Weights of a small GPT-style language model, trained from scratch on English Wikipedia: width 128.
Each number is 128 + 24 x the weight over its row's rms, rounded and kept within 0 to 255. Layers, rows and columns count from 0. Numbers have three digits each. The size before them is the row's rms in percent of the matrix's.

# layer 2 attention query, 128x128, rms 0.164, rows 109-127, columns 0-127
171:172156156154134152138141090134190124090112126109141115149130126171132108167064121129142160101121110159129079149113127127119089112121149106147118108089124114171133132163096153114135128099129100142133134135122125145049113148129163113131094133143148144108122083096094160108125129117168152146123185130096122136123137145105139148096101174149118127097153134097130143115128135109147146116123
146:159149144081142155120141114148168157123136125160136114131088180131132144130127163130160130102117149148130127078128103140115096145113078173070136117151152129126111125170124072118135154132123083091130110149092123134115151117109093089137141125117105127134112119091158073133129168153130090073110138141154154138165132159076127150126130136159125150135128148096109133156129142118118136107108
143:114136093127118155134137142131078128104131103127156129130157173154138111176135155098141130124126124089136178130148080183136153157080097133091126104144113108105139131126128125096126098101172120135170063146128123164158118145155151153115115169105086097106131158152135131119128117134083140136119121151172155134168108147144119150149133119106109127106137106083119129119154156147093109114120
170:124149136145118139131126142161130160143138144121100125135168160129074154149157127123148136085194126108126112137128160108126140141127150101134143119109142143065123129139139135122110136150121103140110118120135124151105195150141142131099142116116124114120125113171111130073137109078123124088135146080072118129165081129141152101130129202100131109165108124126122106077115132138144159100145
168:097123126182123128159119121138158145151103124113151125151131121118139119128175126119133161135106130073126135187125149164139108146091099141132121111128157089067102118145135141128127165130146100129162098095116131161099135156110137092111139119131071148102070098127146132123125083110107143134134123167172184132130148145120137112116100165159172123145110126143105117169120106117106114102116
148:132131162143176160127127156111138159112126118114130154155141128162089149155120095168109099109108146102100149156165120156141133102113149123105113146121128131126057128078089152087122137099142142143134126132124135116144095134181153130148145092108137107156117156163104143166163108111162171140119140065112150097126128119118107173123130129127150101108114105116100075123134095119099139112135
158:123082137111160118126119106132129174150115137160153182097160128143142099128128121139130125099104138144168149066130134116125073108087154109110177138161069096167150129111096135137131131168121147150176159079133084121119106136134116121153113095135126134159101137125118123137108130117115126144119139140160111142102129141088121154097161120144175091140126139172114115114169136124118127088125
169:132090158049136130109105093098126138142170130096134152126133142154118142157112168131158132115141135131104142121107097092100142122082156134122101106110134114102117115127116166153159146124123144100117163178121116154140097123114143146131104141104100102131114171134136115157136119106088101096094138090109158142159109171125108144153145111157190159087117164120124160139125155156120156144120
145:116094140148098114104140139101115186099130114157119132131120115121124155154133126109130161103125136145137115177145130154159118117079089131107144086153128130132138109158134118175156155111184094099127167107086145165118132114113121132126147135123105114110112099110145194090150136131121077167140137148114121120157133155115140091134080154077122119174127131103165166109136124109115110135111
134:104121154156141152132150123172128092159110183125126144114125086153152071139158133138084132134146112110107157168130138142122126148126105136120154103121108139115111139130156132130142100135161122126105102169114142154091089115148094161119123127171142111120134117101146121072103172108152148126150163109136120163106137139118125172134100166091137121102101123096136133067119083118090145103160
139:116154113133117134161165104165096180137085146133133124104118120142164093106147106091161096126200170109128173133133136141130107105149158155088162103150096152138146132129154150101102117126109118096183109145107138129164138193110155139165134115093113130126128149137134136095154129115105083115133133127154113120134135130121074151133124131140105087129105137100119118111107112103108113096120
150:100172109116129163120131130071144119145120119100096123124124107158143127174116120126140127133135131128077129138131123122110179154124115157103134133143152166079074096141110154124098100123137147125132121147125167130116137146109121117085110105106093101140145112176146170113133099153114151137114126141148137143145113098140159131137130120146150176142176166129147132123095119086046141159094
158:128132134100104094113120101131126151120128128133186126144078103124160134119148136120099113102116146161147133119149098109145131106121179164124101145127139109076086098137151186154137156107094111123101148153124119094177135142143141134102126121181161055175158170142127104145110128155091121175120123147126123132130147165154128105155094136119104121116141106100118129127117125130111090142140
152:120144147123094099120124145111105119136164142083125167122151140156127143132140127138136108159124055137149135133136085131180133116123153158139119150109144100091088087170149146156087148111120116133118158138104144113127137139132134110088147163146137109109131127085097132112102152109111162117135066095133111119114134134181149140122129115071160188132104137132152114128112128184105121141134
151:099168156098097102145118199129116117115128123109105090122124133168112138180121154125128125099097089166105094122150123171150081152152121175175106102113095146180135125107093102141114148116086084106140116124153128116134109128091132143147096155095151111137147120162111129147128133108156104157152117163130124144136135100145169146129137096125136157124123148105155131137123123100138150138088
144:126099184132130114153164132127125113146172135116130132123112112117121126112104122142107151125133095136147112122073162135138092140174104165119167129160105158122127128137121111109099152108110135126108103152156153100117186135078135136134101136140128155170151078133119136127169158116144149148111095126149083110151158119121086125153075118110124121110142167135138117044099143100128134133146
157:126105141111109166158135113167103092149166175170156131152136097081117124142154115112096134130118119101144123150103121125158086143121143134136171156113121137114136127084137094118144144118118110143100107135171092118139128120154106202134107143180129139136160140154108126087100128151126133138116131106117127145136106153156151114166106132099072089085116128115116149118088129164121122103171
168:111100106125150116102141123113116128122127096151097149110142111145169110078120138128136117143137144157167150132117120150079159128141125152131143122177078163158140148129135153153107097152121165114136120146087178094116099109103094149131105116084121111107142134129086171138077153172082112130142108153173164110129125127147141158174140074132135119121141112159136133142152115129096110097124
141:121120143163147135143129158153114148126134140142133120164140128124120190150119130111064128116143103120108126135129129165122075130113122120091104109176120108165130134141119116123155152147175165123190181073153094118098120095137109112125112141105134098120101140105093144113165114110148148111129125126176093105124122151110107136102111171159099129132129168117159099106151122135108139082151